{"attn_scale": 0.125, "init": "orth", "init_std_qkv": 0.0184, "init_std_o": 0.00392}
Each number is 128 + 32 x the weight over its row's rms, rounded and kept within 0 to 255. Layers, rows and columns count from 0. The size above them is the row's rms in percent of the matrix's.

# layer 8 attention value, 448x448, rms 0.0456, rows 220-255, columns 256-319
size [ 97  91  93  90  94  95 101  93  99  94  97  92  90  94 100  95  96  99  93 102  96  93  96  94  99  94  91  96  99  98  96  97 101  96  97  97]
[[137 171 127 106 121  99 171 125 139 116 114 187 140 138  87 174  85 159 138 131 125 140  99  83 151 131  55 104 126 114  80 109  81 135  90 139 165 127 101  90 139 161  77 129 136 126 133 105 119 135  90 142 162 150 190 153 110 125 100 101 100 172 112 100]
 [ 73  72 180 136  95 133  75 124 131 103 185 175 100 137 187 168  36 122 187 117 112 133 136  95 131  73 114 149 158 154 146 152 107 146 100 114 146 149 168 115  93 119  14 128 145 146 173 152 126  78 151 114 110 138 128 158 139 101 158 141 143 143 152 171]
 [146  95 112 135  76 221 103 131 142 161  61 125 111 118 137  67 156 106 162 108 148 135 124 147 198 127  96 116  92 163 123 121 142 159 171 139 186 121 108 144 172 124 125  97 137 166 141  79  66  99 128 100 121 113 181 121 141 129 129  94 114 131 140 120]
 [123 105 101 152  75 106 208 150 152 107 119 154  79  88 133 111 154  58 157 123 146 131 117  91  77 116 104 134 157  98  85 115 146  80  88 137  95 181 115 101 149 138 104 135 140 110 129 161 100 163 120 105 150 126 110 113 104 144 130 142 104 146 144  98]
 [115 104 133 156 167 138 144 113 138  74  89 100 202 123 114 195 104 181 112 139  91 112 132 101  81 121 107 153 136  83 181  86  52 118  80 222 103 171 152 190 157 149 104 157  77 150 166 146 122 133 113 144 150 114  84 181 108 108 164 130 141 126  95 126]
 [152 195 164 109 154 119 129 112 219 173 163 137 196  85  86  70 115 157 158 155 115 139 132 176 123 124 124 150 143  86 155  57  88 149 135 161 140 127 124  61  91 104  98 117 137 115 139 128 163 142 127 120 161 148 141 142  89 137 165 136 180 162 140 142]
 [116 128  63 102  87 146 148 131  99 130 110 123 161 146  89  84 136 100 130 136 170 133 155 126 105  97 173 124 106 105 171 161  81 122 162 167 146  76 142 127  77  83 103  75 120 120 116 155  79 132  81  76  97 120 146 130 100 133 121 126 171 136 133  77]
 [149 134 130 119 185 172 147  84  95 137 124 154 207 154 157 133 119 141 137 130 126 116 132 194 115 148  98 148 140 127 152 125  60 122 115 112 113  85 138  60  36 166 129 129 140  48 171  73 112  81 124  98 101 110 173 202 162 122 114  82 156 145 113 148]
 [154 203 159 112 120 117 101 208  75  73 141  95 102 146 150 166  74 144 119 148 101 145 155 133 103 147 143 101 161 145 142 118 152  70 126 129 131 148 214  97  92 148 116 133 146 139 118 136  72 125 133 120 151 135 122 149 134 130  88 100  62 141 126 156]
 [ 83 157  39 139 126 126  31 133 174  59 155 151 161 125  47 133 106  69 108 147 139 148  88 163  57 105 131 130 141  98 144 114 141 157 178 104 134 110 174 123  74 178 126 149 154 115 130 100 122 109 163 161 165 111 152  51 117 158 120 120 120 156  99 140]
 [ 74 138  77 106  90 161 144  98 129 115 124 164  84 156  90 120  93 134 148 123 156 125 104  95 161 152 127 112  98 169  91 102 143 103 169 118 159 120 107 140 106 127 118 133 118  95 130 158 123  66 126 165 107 186 153 114 100  98  66 134 125 144  92 118]
 [143 108  78 104  79 136 115 111 150 174 116 138  99 133  77 165 135 125 176 125 173 113 119 118  97 174 100 133 200  82 150  34 144 162 132 118 125 110 160  98 118  98 126 106 113 135 147 122  89 149 123 157 137 122 165 156  95 148 123 112 132 151  82 122]
 [139  84 120 115  93 115  96 218 120 136 146 168 177 106 159 101 182 111 131 122 148  76 107 136 116  91 136 126 117 137 109 117 102 159 133 123 141 149 106 145 114 150 206 165 190 107 148 159 144 146 211 146 140 130  75 158 112 103  94  94  84 138 175 106]
 [136 138 190 131 139 115 111  91 144 155 101 139 127 131  87 152 133 132 140 124 154 175  95 103 187 116 105 146 114 130 167 140 117 142 121 108  85  81 111 164 131 157 189 182 159 155  91 155 196 122 123 136 162 147 150 204 116  83 130  83 125 157 105 163]
 [104 134 129 146 163  80 123 152  61 100 161  94 110 163 152 128 102 138 183 107 133  48 140 133 125 148 160 120 174 161 141 143 126  66 136 179  71 146 117 113  92 131 127 146 147 135 145 148 166 139 126  58 138 110  99 162 134 140  95 196 112 125 192 175]
 [114 141 110 149 142  96 116 117 171 122 109 158 167 123 121 122 127  84  91 137 154 168 132 110 122 102 127 123  97  89  77 108 138 134 151 158 108 107 163 148  95 126 158  85 138 163 112 128 167 161 117 114  79 203 121 123 137 102 107 168 179  82 129 134]
 [105 140 101 111 170 163 138  98 155 149 112 144 100 134 113 122  72  78 107 134 114  57 134 171  98 104  76 119 119 102 153 131 221 141 119  83 105 109 109 177 150 132 110 137  84 138  89  88 106 158 167 129 105 140 177  95 129 110 155 115 188 115 134 126]
 [124 127 140  87  93 159 155 174 131  76 100  88 107 170 123 181  90 173 116 123 138 161 143 100 153 119  99 165 105  86 104 123 152 162 173 174 189 142 118 120 132 173 122  80 129  89 123 114 123  91 186 123 132 110 119 139 122 124 111 104 119 126 134 149]
 [100  81 161 162 131 138 120 103 133 138 135 105 120  76 104 191 143 148 135 135 142 130 177 148 113  35 178  99  94 110 118 125 127 225 105  98  84 157 161  83 162 103 110 139  83 190 165 195 196 106 113 110 139 113 148 190  97 127 129 141 104  14 136  87]
 [102 221  80 156 151 101 124 100 126 155 136 157 135 132 212  50  98 167 157 145 149 160 139 104  71 100 124  70 142 146 124  87 104  92  95 115 149 160 168 103 124 141 151 160 146 182 139 123 129 188 118 139 168 171 112 153  22 126 121 170  52 100 126  91]
 [148 125 201 139 130 101 133  90 138 128 131 149 136 213 130 167 131  98 202 168 113 110 159 137  57 104  94 153 128 112  43 112 109 141  98 132 112 171  66 131  86  79 150 176 143 127 109 128 103  91 104 140 147 142 155  86 125 109 180 130 107  92 116 127]
 [101 108 215 107 134 131 164 199  56 116  94 119 137 127 162 193 154 155 133 113 140 157 120 159  97 158 103 137 121 153 115 141 152 183 133 170 121 170 134 135 125 140 117 165 108 134  74 146  93 131 111 155 147  86 145 162 131 120 130 140 152 130 141 112]
 [132  75 102 156 217 163 199  62  95 111 153 168 158 124 157  62 104 103 113 149 130 152 147 161 123 112 169 106 145  97 119 139 122 144 169 104 106  74 134  91 227 123 131  92 142  89 161 150 119 130 108 120 206 114 187 124 150 151 150 186 116 164 155 109]
 [176 137 169 109  93 129 129 159 107 150  95  91 144 122 121 141 168 176 116 139 149  62 129 154 137 111 130 144 136 138 104  88 108 133 151  61 120 115 164 130 113 100 125 210 180 119 152  43 165 113 122 110 139 100  77 164 151 145 138  60  72 108 106 168]
 [116  84  50  91 130 147 148 145 145 126 144 138 188  46 146 121  76 145 112 133 144 120 145  81 113 133 103 158 143  41 158 147  83 128  56  89 124  80 177 131 189 131 117 127 113 119  56 105 116 118 131  64 164 137 166 141 123 150 165 118 105 130  97 140]
 [150 145 168 104 142  67 144 112  76 124 136 162 119 108 170 116 126  69 149 116 122 120 129 110 134 151 174 111 157  66 145 107 143 134 157 138  81 101 111 117 188 172 127 160 147 137 144 113 109  71 107  58 109 134 122 143 147 133 141  98 114 122 155 141]
 [155 128 168 165  73 122 142 111 100 136  78 120 137 124 112 126 185  94  92 109 132 110 124 143  98  97 171 119 132 160 166  80 124 101 100 172  59  97  81 127  72 145  74  74 118 135 154 150 144 141 123  51 138 183 138 166 108 118 102 104  85  93 168 171]
 [151 160 120 103 170 117 123 119 161 151  90 136 105 135 129 223 139 121 160 140 125  94 117 180 117 144  74 117 139 122 139  71  83 112  82 197 102 151  72  95 180 134 159 116 167 128 141  82 108 192  87 129 148 100 138 172 139 155 146 123 158 103 137  82]
 [137 125  79 130 153 112 152  72 148 122 126 126 141  76 145 132 200 103  92 110 156 140 100  78 113 115 119  96 159 155 149 184 103 113 109 119 106 108 137 149 122  67 146 173  77 111 119 136  80  97 142 106 117 130 111 133 115 120 120  83 130 104 123 176]
 [135 108 134 177  43 143 139 110 153 127 170 122 113 178 106  98  79 117  87 137 128 149  92 162 140 155  97 174 114 119  97 135 176 139  99 117 103 115 113  52 168 176 108 128 123 115 155 100  88 220 164 124 128  94  86  96 131 126 111 112  75 137 166 180]
 [ 97 166  77 128 146 101 133  97 181 105 109 161 100 216 113 124 130 126 100 145 133 142  95 123 141  94 168  83  96 152 192 153  97 142 150 107 121 128 136 133 133  89 137 135 164 157 104 129 171 125 169 148 135  90 157  34  87 192 118 176 149 160 120 106]
 [151 125 183 157  88 131 138  84 106 126 139 140 108 183 114 145  97  74  76 111 114 130 111 157 117 144 161 139 109 107 110 137 117 111 106 132 130 184 100  76  89 144 192 119 107  87 116 171 139 157 143 183 108 102  94  91 137 131 108  86 187 116 234 100]
 [130 116 104 143 123 112  66 145  96 165  84 112 173 113  97 183 106  95 145 108 136 157 175 169  96 160 153 141 148 204 131 129 134  64 155 154 107 146 115  84 185  87 122 110 145 183 112  75 130 117 150 105 176 142 129 161 127 107 146 143 161  83 152  99]
 [127  83  85 136 104 102  97  96 168 109 163 172 142 131 169  93 101 130 101 112  98 104 229 172 163 148  66 144 115 140 140  93 113  71 165 137 158 112 105 118 134 116 156 110  69 125 141  96 121 154 122 164  96 106 174 103 137 140  99 197 114 123 101  91]
 [124 102 130 132  87 123 162  92 122 131 163 123 100 170 145 143  83  84 109 132 140 132 117 108 158  94 198 114 115 157  71 110 135 149 122 155 119 110  77 160  97  96 168 116  93 171 118  91 103  69 159 140 119  99 189 140 140  98 127 106 102 165  93  86]
 [124  64 143 114 104 187 129 172 118  91 132  96  84 241 118  89  95 122 146 154 107 208  87 121 160  96 159 119 100 112  94 141  94 146 139  87 171 165 107 132 107 151 116  87 129 111 107 112 175 111 174 147  85  94  99 133 151 102 116 142 146 160 167 116]]
# layer 8 attention output (transposed), 448x448, rms 0.0587, rows 220-255, columns 256-319
size [ 94  84  89  87  87  90  90  93  90  84  88  89  86  85  93  90  91  92  86  89  85  87  89  85  88  85  87  89  91  92  89  86  93  88  88  92]
[[153  94 148 136 170 161  93 150 169 150 168  52 106  99 108 119 131 115 110 137 102 113 142 166  86 143 231 128 145 129 155 169 163 129 134 177 119 168 178 171  98  93 189 121 140 149 119 193 165 154 137 100  50  67  73 125 157 149 106 158 138  84 100 101]
 [189 163 104 135 167 105 214 128 130 146 126  98 104 104 129 110 201 111 119 150 154 128 101 102 120 166 191  63  82 108 193 126 129 146 131 116 119 124 172 169 168  94 189  99  70 145  86 110 122 142  86 152 160 170 159 108 155 133 100  99 133  71 129 125]
 [119 146 187 135 145 109 172 117  83 104 179 147 130 136 106 148 119 119  81 172 104  99 111 100 139 113 153 171 159 114 184 197 133  97 107 181  78  93 161 162 140 102 121 127 107 113 129 125 165 112 115 163 169 153  80 130 120 110 145 127 139  74 135 166]
 [112 109 132 116 166 173 107 126 108 109 134 127 129 180  95 131 166 143  95 134 110 150 113 142 162 108 160 106 124 147 166 151  81 144 192  91 179 122 156 148  82 101 144 114 160 107 129  90 144 109 124 165 118 153 107 173 150 134 123  67 123 139 122 159]
 [123 178 187 104 151 174  79 138 125 133 171 130  95 127  90  89 162 142 121  70 141 107 142 178  92 153 140 147  85 139 116 116 193 131 192  70 148  92 209 109  96 140 110 119 110 157 107 102 112 173 141  78  57 138 156 133 113 162 108 136 147 125 163 111]
 [ 65  65 114 189 119 114 109 126  52 149  97 121 101 115 168 167 166 101 107 155 128  79 151 101 116 114 127 130 142 124 115 129 172 102 172  86  97 110 109 125 145 137 150 136 123 158 109 151 152 160 133 116 200 107 120  85 164 165  83 131 138  92  73 125]
 [159 143 235 141 122  94 139 170 163 148 132 112 116 109 180 153 104 155 109 124  97 137 159 106 132 165  80 155 148 128 115  96 146 161  70  97  78 167 116 102 175 137 141 130 147 130 126 118 165  88 120 142 116 148  61 139 173 148 195 124 155  83 140 190]
 [ 91  75 162 139  88 136 101 166 137 150 166 122  59  79 118 139 130  82 117 123 111 166 161  91  91 137 122 117 143 161 134 133 221 149 133 166 168 157 123 148 217 127 153 139 141 147 100 167 116 169 125 122 140 124  69  81 162 173 174 151 133  82 116 116]
 [ 89  72 129 115 107 113 131  28 107 155  87 156 167  58  83  99 157 119 121  75  84 124 113 157  93 120 173 101 117  83 152 117  92 106 154 126  94 117  88 114 119 100 137 113  78 169 149  94 169 116 123 108  94 112 122 148 158 134 182 120 164 173 136  77]
 [183 165 217 103  82 135 172 163 129 142 141  71 136  96 161 161 135 199 124 127 101  94 142 149 137 173 136  90 184 159 103 116 147  84  66 133 135 144  52 140 128 126 104 115 126 109 110 161 156 151 125 122 110 125 119 137 159  93 118 141  82  93 124 132]
 [165 110 116 136 127 179  73 141 123 106 108 115  68 141 190 135 115 111 101  91 123 168 141 129 119  89 103 127 111 124 173 158 136 157 122 140 147 148 171 158 136 159 135 120 120 141  99 101 154 161 157 121 173  87 165 118 168 153 147 142 159 159 102 127]
 [ 91 142 170 128 175  49 141 125  82  66 134 110 127 117 152 138 134 176 133 126 115 127 132 150 114  78 131 108  86 153 132 165 138 108 110 126 129 134  61 106 195 154 135 146 155  85 126 154 109 152 112 135 104 118  91 150 104  77 122 147 127  97 173  80]
 [127 146 139 112 150 157 178  76 160 129  72  81  80 157  95 150  81  83 137 140 122 169 167 130 164 139 140 129 171 130 127 119  91 108 129 141  75  95 170 131 120 159  46 123 112 155  95 123 147 104 126 122  75 144 159 135 128 184  93 166 130  90 134 167]
 [ 73 168  73 160 104 114 128 149 102 116 135 181 117 150 157 124 110 134  89 136 122 119 176 125  99 121 134 125 114 142 125 111 151 156 118 151 161 205 152  95 121 125  88 123 111 127 148  92 118 106 116 133  93  95 123  51 155 186  81 183 159  66 140 102]
 [135 136 150 177 118 142  75 102 137 181 146 122 143  67  84 127 143 159 104 126  88 147 125 107 131 116  89 100 109 131 144  83 174 146 164 110 177 170 128 158 127 128 115 123  81 108 117 141 101 111 128 173 151 174 157 145 153 131 141 131 150 143 114 110]
 [138  88 154 104  97 151 155 142  93 134 148 138 153 110 134 111 113 151 181 101 104  88 151  80 151 158 126 107 140 139 177 174 119 128 133 115 137 115 118 136 190 116  86 135 129  86 150 108  92 121 165 137 184  65 125 191 124 174 180 122 115 143 119 152]
 [176 108 182 110 117  81 195 115 138 107 144 117 118 108 177 164 172 164 127 162 114 166  98  92 162 143 135 142 147 155 138 131  65 143 120 157 194 125 112 112  99 114 135 101 128  97 170 135 140  79 116 127 157  87 100 172 127 141 166 127 117 115 155 113]
 [145 145 147 171 117 129 149 137 108 153 148 142 162 137 119  54 145  93 138 106 133 143 108 129 100 162 142 147  92 141 131 111  66 108 113  42 170 138 120 142 110 101 114 167 160 168 164 184 116 183  51 132 110 160  91 112 134 150 139  85 129 144 119 114]
 [157 133  79  90 127 102 165 161 132 112 133 133 137 192 129 132  22 106 121  87 150 139 116 134 129 202  75 165 158 156 105 122  66 102 153 113 186 127 133 123  97 179 156  87  90 113 136  86  97 154 110 130 101 156 112 108 131 101 149 149 138 202 166 171]
 [158 101 137 151  97 111  91 106 102 142 149  61  93 118  79 151 159 105  94 130 122 110  92 168 139 119 152 168 214 114  95 161 173 177 141 113  86 146 105 153 141  94 117  94 136 124 124 160 132 139 183 120 122 118 174 119 164 118  92  84 155 141 109 189]
 [121 145  99 121 115 147 149 202  71 119 112  78 129 109 118  68 153 147 115 143  55 123  82 144 159 112  93 160 196 135 119 130 110 104  94  68 172 103 139  91 175 147 124 101 153 125 150 148 140 181 140 125  91 118 133 160 143 146  61 144 122 157 156 112]
 [141 117 135 140  78 117 102  99 124 103 152 121 130 166 118  68 101  91 118 171  44 128 151 112 184 120 138 122 105 105 140  75 107  94 128 127 116 117  66 132  99 123 135 124 149  97 187 101 155 145 172 122 128 177  99  91 127 110 116 161 107 103 111 147]
 [143 145 139 100  52 109 144 133 116  95 100 164  87 142  63 186 131 143 154 118 111  98 147  97 144 110  62 181  29 169 154 142 100 103 123 161 139 148 165 176  98 142 137 148  60 168  94  96 127  99 145 124 103 144  90 122 177 133 121  61 166  85 140 150]
 [ 95 138 129 164 151 142 120  87 134 112 168 202 153 134 151 101 123  88 160 113  91 154 105 124 150 165 119 121 133  38 108 144 149 116 113 142 130 100  75  93 145 144 149  85 154 165 127 148 172 150 130 116  75 119 168 105 127  72 130 111 180  79 145 111]
 [104 176 194 134 198  66 134 123  84 139 119 115 143 124 141 105 150 108 143  77 205 119 123 101 133 122 151  78 136 153 147 166 141  78 131 106  95 174 144 131  74 148  91  94 155 107 184 119 151 130  93 122 131 137 111 147 189 162 112 125 146 102 142  72]
 [ 95 144 147 102 169 119  98 105 188 168  54 120 154 127  57 133 121 175 113 225  94 124 139 153 164 127 114 158 139 149 117 127 152 122 111 109 147 137 157 139 128  92 127  88 138  93 114  94 135 154 144 159 170  88 171 109 136  99  89 118 141 107 123  83]
 [ 57 142  99  82 197 137 123 131 130 121 155 142 108 166 125  90  91 173 153 132 116 147  67  84  97 129  95 135 124 122 137 131 167 120 116  92 178 164 168 152 182 119 166 185  85 135 146  88 116 122 130 188 149  92 123 145 143 159 124 155 188 155 110  86]
 [137  95 111 134  79 102 145 116  94 109 143 151 162 118  99  81 140 156  72 179 179 148 163  61 148  86 184 151 108 188 141 186 176 104 120 100  98 111 191 181  96  76 131 116 134 110 160 124 164  98 136 137 163 142  72 109  78 117  72 147 112 120  91 185]
 [ 96 178 137 109 122 135 133 144 131 116  95 148 153 115 116 121 123 113 123 104 206 128 153 140 101 109 122 143 110 139 114  77 170 145 147 131 131 156 171  91  68 162 136 134 137 123 121 126 222 108  58 183 171 140 123 136 120 105 121 168 127 164 173 172]
 [109 142 136  97 149 110 111 146 111 146  87 147 173 125 119 140 177 144 162 193 164  85 110 113 116 165  91 128 176 156 124 163  88 112 173 149 136  98 147 216  62  74 146 104  95 134 115 121 124  85  93 144 108 125 153 123 145 164 139 142 150  84  92  87]
 [127 118 160  96 100  55 150 122  80 119 107 158 161 123  93 124 160  80 110  95 175  79 118 133 111 111  66  90 140 116 123 100 187 102 128 124 149 130 118 116 170 188 119 159  93 111 153 201 191 127  78  68 165 101  81 156 131 135 106 160  89 111  96 171]
 [114 125  70 120 143 148  63 132 160 129 108 124 140 129 117  81 148 139 179 153 126 104 141 110 162 131 148 150 153 154  98 138 151 110 148 126 149 138 118 144 194 137 120 153 122 134  84 141 129 120 134 105 129 166 143 191 167  93 159 137  84 126  78 150]
 [ 97 124  89 165 144 130 169 173 161  94 118 118 117  88 156 100 160 139 132 141 135 110 115  84 165 142 134 105 111 106 135  99 108 186  94 107 164 143 133 135  77 125 102  81 122 129 171 189 123  99 129 164 107 121 132  80 160 203 142  99 103 121  83 151]
 [182 138 148 116 149  94 212 165 138 174 129 140 121 115 111 141 138 121 113 136 132 122 115  59 139  76 160 182 142  72 127 121 130 161 124 140 135 115 129 134 159 172  90 170 157 150  67 154 175  79 163  81 145 122 105 172  95 129 162  77 122 119 148 205]
 [190 129 213 132 103 103 110 126 183 117 100 168 162 107 122 131 164 143 174 135 113  84 178 136 134 133  69 111 137  69 202 155 133  92 131 108 147  86 163 141 187  83  85 121 214  90 116 115 146 136  97 126 142  99  67  76 140 182 105 162 125 127 100 152]
 [150 101 127 119 132 122 122 119 155 158 136 155 132  65 160 186 135 106 140 132  72  95 166 121 139 155  85 170 132 104 162 156 136 142 103 142 102  96 152 145 142  99  93 150  84 151 122 114  90 150 125 135 145 166 143 155 159  80 136 170  85 103  54 135]]
# layer 8 attention query, 448x448, rms 0.0381, rows 256-272, columns 256-319
size [ 74  70  84  85  75  93  85  91  93  84  88  92 105  96 113  98 107]
[[144 160 150  76 133 142 147 127 123 116 126 120 151 113 114 101  89 154 139 131 114 113 108 193  75 170 106 149 169 123 168  73 104 135 122 116 131 110 218 132 159 112 104  95  87 146  84  81  93 166 177 128 170 112 120 150 126  90 124 119 143 115  98 120]
 [165  81 165 129 153  67  75  80 176  83 134 113 117 131  53 144 173  79 136  98 134  71 107 127 144 180 128  95 141 161 110 137 159 168 106  65 129 131 141 127 131 135  56 146  93 158 168 176  97  96 101 133  74 112 143 135 136 157 133 162 134 128 108 156]
 [ 99 139  59  95  92 162 134 125  84 150 105 165 120 125 141 105 170 166 135 127 135 135  99 147  48 149 142 119 135 149 114 174 162  73 114 202 102  97 149 136 106 127  46 148  61 146 118 123 114 136 126 152  94  32 115 129  89 139  92 141 133 188 143  83]
 [ 68 116 142  76 123 143 200 141  86  97 146 189 116 123 114 113 127  82 147  99 170 130 142  87 150 141 154 135 116 130 138 163 123 164 143 137  63 151 156 122 185 132  97 163  63 140 113 164 168 119 151 124 122 154  96 158 135 162 119 154 146 123 149 121]
 [147 118 132 123 154 112 148 148 171 104 151 114 113 158 180 210 112 126 133 135 134 120 113 127 205 150 175 105 134 113 150 182 106 155 135 153 128 148 189 119 132  79  84 123 139 116 143 117  85 172 129 104 116 180 108  90 101 148 136 125 104 113 169 114]
 [ 80  98 139 107 155 127 114  94 159 121 147 180  86 137 128 100  62 103 185 157 127 137 114  67 151 129 135 117 128  86  93 155 126 130  98 128 126 140  74 128 159 172 115 124 115 173 170 161 134 114  64  76 128 136  96 176 134 173 134 174 137 173 175 197]
 [ 97  95 151 150 119 144 139 185 130 137  51 186 130 123 159 148 146 102  80 109 132  85 102 101  99 123 123  94 173  44 146  92 124 165  67 122 110 143 141  67 187 154  67 154 116 151  86 134 160 139 158 139 100 156 150 101 112 164  57 150 127 110 135  79]
 [101 141 153 134 115  68 128 151 178 109  84 112 177 131 121 145 175 151 117 122 127 147 132 190 135 111  81 165 139 125 151  91 114 142 203  84 146 131 102 147 128  45 110 117 103 127 128 115 133 141 162 127 135 133 193 147 164  73 152 122 146 112 115  45]
 [136 167 107  65  96 120 153 130 121 147 159 110 146 151  84  88 110  71 138 102 161 151  85 155 149 129 143 152 175 125  94 186  78 111 136 135 137  69 121 140 227 104 132 146 131 118 171 109 207 135  65 104 135 182  71 216 122  68 190 147 135 122 117 165]
 [120  61 119 145 166 116  94 126 103  93 146 136 124 118 174 128 184 113  55 132  72 136 179 128  83 113 168 189 102 118 134 169 138 105 127 135 133 113 129 192 121  96 185 102 145 157 111 143 133  90 147 142 106  81 188  99 108 132 105  94 100  98 147  88]
 [125  82 125  45 125 137 100 131 147 121 121 160 136  79 102 124 100 117 158 127 153 133 167 106 161 114  72  96 108 142 128 123 168 144  90 120 102 175 207 161  94 104 126 147 126 130 131 138 154 135 109 142 131 184 125 153 163 123  85 147 192 182 146 133]
 [111  66 130  90 201 151 113 156 123 111 127  77 114 183  97 112  90 152 156 110 211 110  89  98 165 121 158 114 153 130 109 145 157 121  98 132 160  96 160 134 174  20 128 141  84 122 150 104 107 121 167 118 159 121 168 120 121 123 105 109 149 107 134  98]
 [ 95 142 172  91 133 128 169 177 135 148 152  89 152 106 158  82  61 139 139  98 154 140 104 110 144  93 154 195 156 127 139 102 140  82 124 147 109 109 129 101 127 161 112 120 120  92 164 156 100 127 109 152 118 114  86 188 129 149 201 148 150 124 105 210]
 [ 86  64 111 172 131 137  89  92  63 205 137 205 146 105 121 181 104 149 139 173  42 112 133 122 138 109 124 131 125 131 117 159 116 135 128 132 154 144  98 120 164 126 131 165 123 101 124 126 175 160  94 181 128  93 139 118  97 176  92 102 134 153 118 125]
 [ 87 164 133 133  58  99 171 117  78 104  98 125 129 130  96 119 159 154 105 125  66 142 149 107 169 163 156 172 121 134 156 122 120 166 108 156 130 155 124 103 134 140  89 124  93 145  83 100 103 116 138 162  99 124 193 100  88 191 127  76 131 196  85 106]
 [134 152  53 121  97  94 139 108 182 162 128 133 120 143 123  78 103 169 141  95  85 127 131  90  64 158 104 182 121 130  88  75 168 125 102 130  92 127 144 135 171 176 208 168 105 133 134 163 111 160 131 108  69  74 108 124  94 182 235 105 119 101  65 142]
 [156 146  86 139  77 138 166  87 194 132 160 145  76 113 140 115 122 147 111 159  91  95  60 141 116 140 152 136  90 134 143 135 121 120  82 144 147 131 122 149  35 193 126 167 148  50 100 148 129 118 111 107  83  85 203 133  78 111 118 114 132 127 146 156]]
# layer 8 attention key, 448x448, rms 0.0381, rows 256-271, columns 256-319
size [ 74  75  82  89  68  82  86  97  80  98  88  81  94  90 113 103]
[[ 63 142  87 156 105 148  90 105 179 135 129 151  78 106 131 128 164 122 107 121 190 155 144 111  95  71 157 125 111  73  95 144 128 164 166 133  98 197 121 146 111 129 160 139 135 110 180 118 157 114  44 127 140 171 129 104 155 178 102 129  96 163 148 145]
 [153 131 108 123 145 154 169 160 127 103 126  98 162 130 157 114 143 120 131 101 195 125 125 158  86 103 148  95 166  86 148 155 143 145 137 189 138  63  96 116  71  79 127 146 128 119  85 139 170 164 153 104 152 144  86 126 113 110  73 131 112  99 110 124]
 [167 114 124 211 190 172 125 111 149 122 116 130 185 114 108 168 158 115 146 139 115 102 144 145  89 112  97 124 149 169 114 131 122  96 161 106  92 139  84 148 118 148 111 128 113 183 124 149 115 125 130 117 113 102  70  93 131 149 169  97 157 125 171 118]
 [194 125 121 127 154 130 166 117 248 152 112 148 116 115 145 186 104 147 115 141 136 161 153 188  97  80  80 120 149 147 135 154 172 144 126 131 112 136 159 128 170 119 146 138 151 188 187  98  85 138 103 117 167 145 149 148 123 162 142 136 128 171  50  72]
 [122 184  96 135 112 111 107 170 139 130 109 118 116  50 181 166  95 116 153 148 143 159 125 112 165 132  65 103  87 115 134 132 143 120 119 139  96  99 122 151 124 173 100 112 114 167 175  51 167 132 129 135 138  60 102 144 134 144 147 143 137 111  82 196]
 [171  92 141 126 156 115 150 166 180 119 102  82 145 136 146 141  37 173 169  93 154 154 125 133 109 132  90  92 124 164 145 120 142 115 153 159  88 103 167 118 119 166 144 112 123 161 151 146 102 149 120 171 127 171 137 145  98 147 122 152 171 125 175 106]
 [131 190 116 165 122 118  93 156 188 149 145 103  98  58 136  93 116 163  90 101 110 131  79 120 138 110 143 155 165 157  93 105 200 177 147 171  84  89 171 122 136 112 149 153  69 174 105 125 101  96 140 131 101 128 142 146 101 168  96 155  95 105 110 129]
 [159 196 110  89 145 155 107 150 102 189 164 117 144 114 125  89 185 146 103 155  93  72 124 111 157 135 165 111 110 156 169 114 162 158 106 140 163  87 171 160 109 107 142 132 127  81  97 100 163  84 112 114 143  98 194 110 131 146  83 110 104  77 163 111]
 [138 165 182 123 132  90 111 119  81 181 160 121  70  55 123 138  74 102 146 150 138 132 157 100 151 118 110 118  80 153  99 142 126 104 183 128  95  98 147 147  97 183 138 125  59 149 121  95 129 110 136 156 145 119  73 124 161 181 136 153 120 132 162 106]
 [138 127 141 241 119 151 129  72 118 111 165  81 178 145 106  93  74 172 159 117 148 139 127 122 118 122 142 123  78 134 143 106 131 153 104 149 127 109 141  88 204 160 100 159 118 102 138 117 133 160 107 145  90  93 119 181 160 157  86 126 155 140 210 151]
 [128 114 159  85 131  91 165 116 116 143 111 121 137 234 125 125 179 140  58 121 159  76  94 172 137 171 171 147 148  84 145 125 119 146 115 122 131 164 149 162 136 161 121 142  92  93  88 103 189  79 165 107 158 119 130 107 158 138 163  96  74 141 147 110]
 [137 144 115 113 117  80 119 145  84  99  81 104 185  93  83 152 111  97  55 116 128 131 146 162 101 113 113  99  98 146 164 174 122 149 118 112  81 119 167  93  99 153   6  70 137 128 131  75 120 118  81 107  93 127 103 135 116 158 107  75  69  78 134  92]
 [151 127 164 104 169 147  64 153 124 111 117 104 101 111 187 150 101 113 120 143 123 134 143 121 191  78 161  96 164 121 137 145 150 158 144 157 140 171 146 145 119 126 212 118 126 136 111 127 132  69 129 107 175 157 154 121  87  64 121 167 124  64 124 110]
 [175 136  72  91 125 126 143 101 111  81 125 171 142 130 153 121 112 126 133 125 132 113 128 108 168 155 135 100  82 107 135 136 151 129  93 131 176 129 169 160  72 106 120  89  89 158  87 163 125  84 148 104 160 178 137 121 134  79  63 139 121 198  84 105]
 [154 128  95  95  99  61  98 106 101 132 114 149 120  96 125 121 116 115 122 121 152  99 156 123  89 158 118  97 153  71 132 137 154 144 148 129 139 104 137 155  80 106 135  93 102 146  92 178 128 126 121 105 138 152 124 124  92 100 115 134 132 117 129 107]
 [ 44 154  96 134  87 140 134 119 145 154 158 129 149 150 112  87  69  69 145 201 147 139 134 159 151  82 115 144 174 122 116  87 150 142 124 199 174 111 136 101 113 142 157 137 132  92  41 159 144 160  66 160 125 113 160 144  88 152 120 159 161 148 167 107]]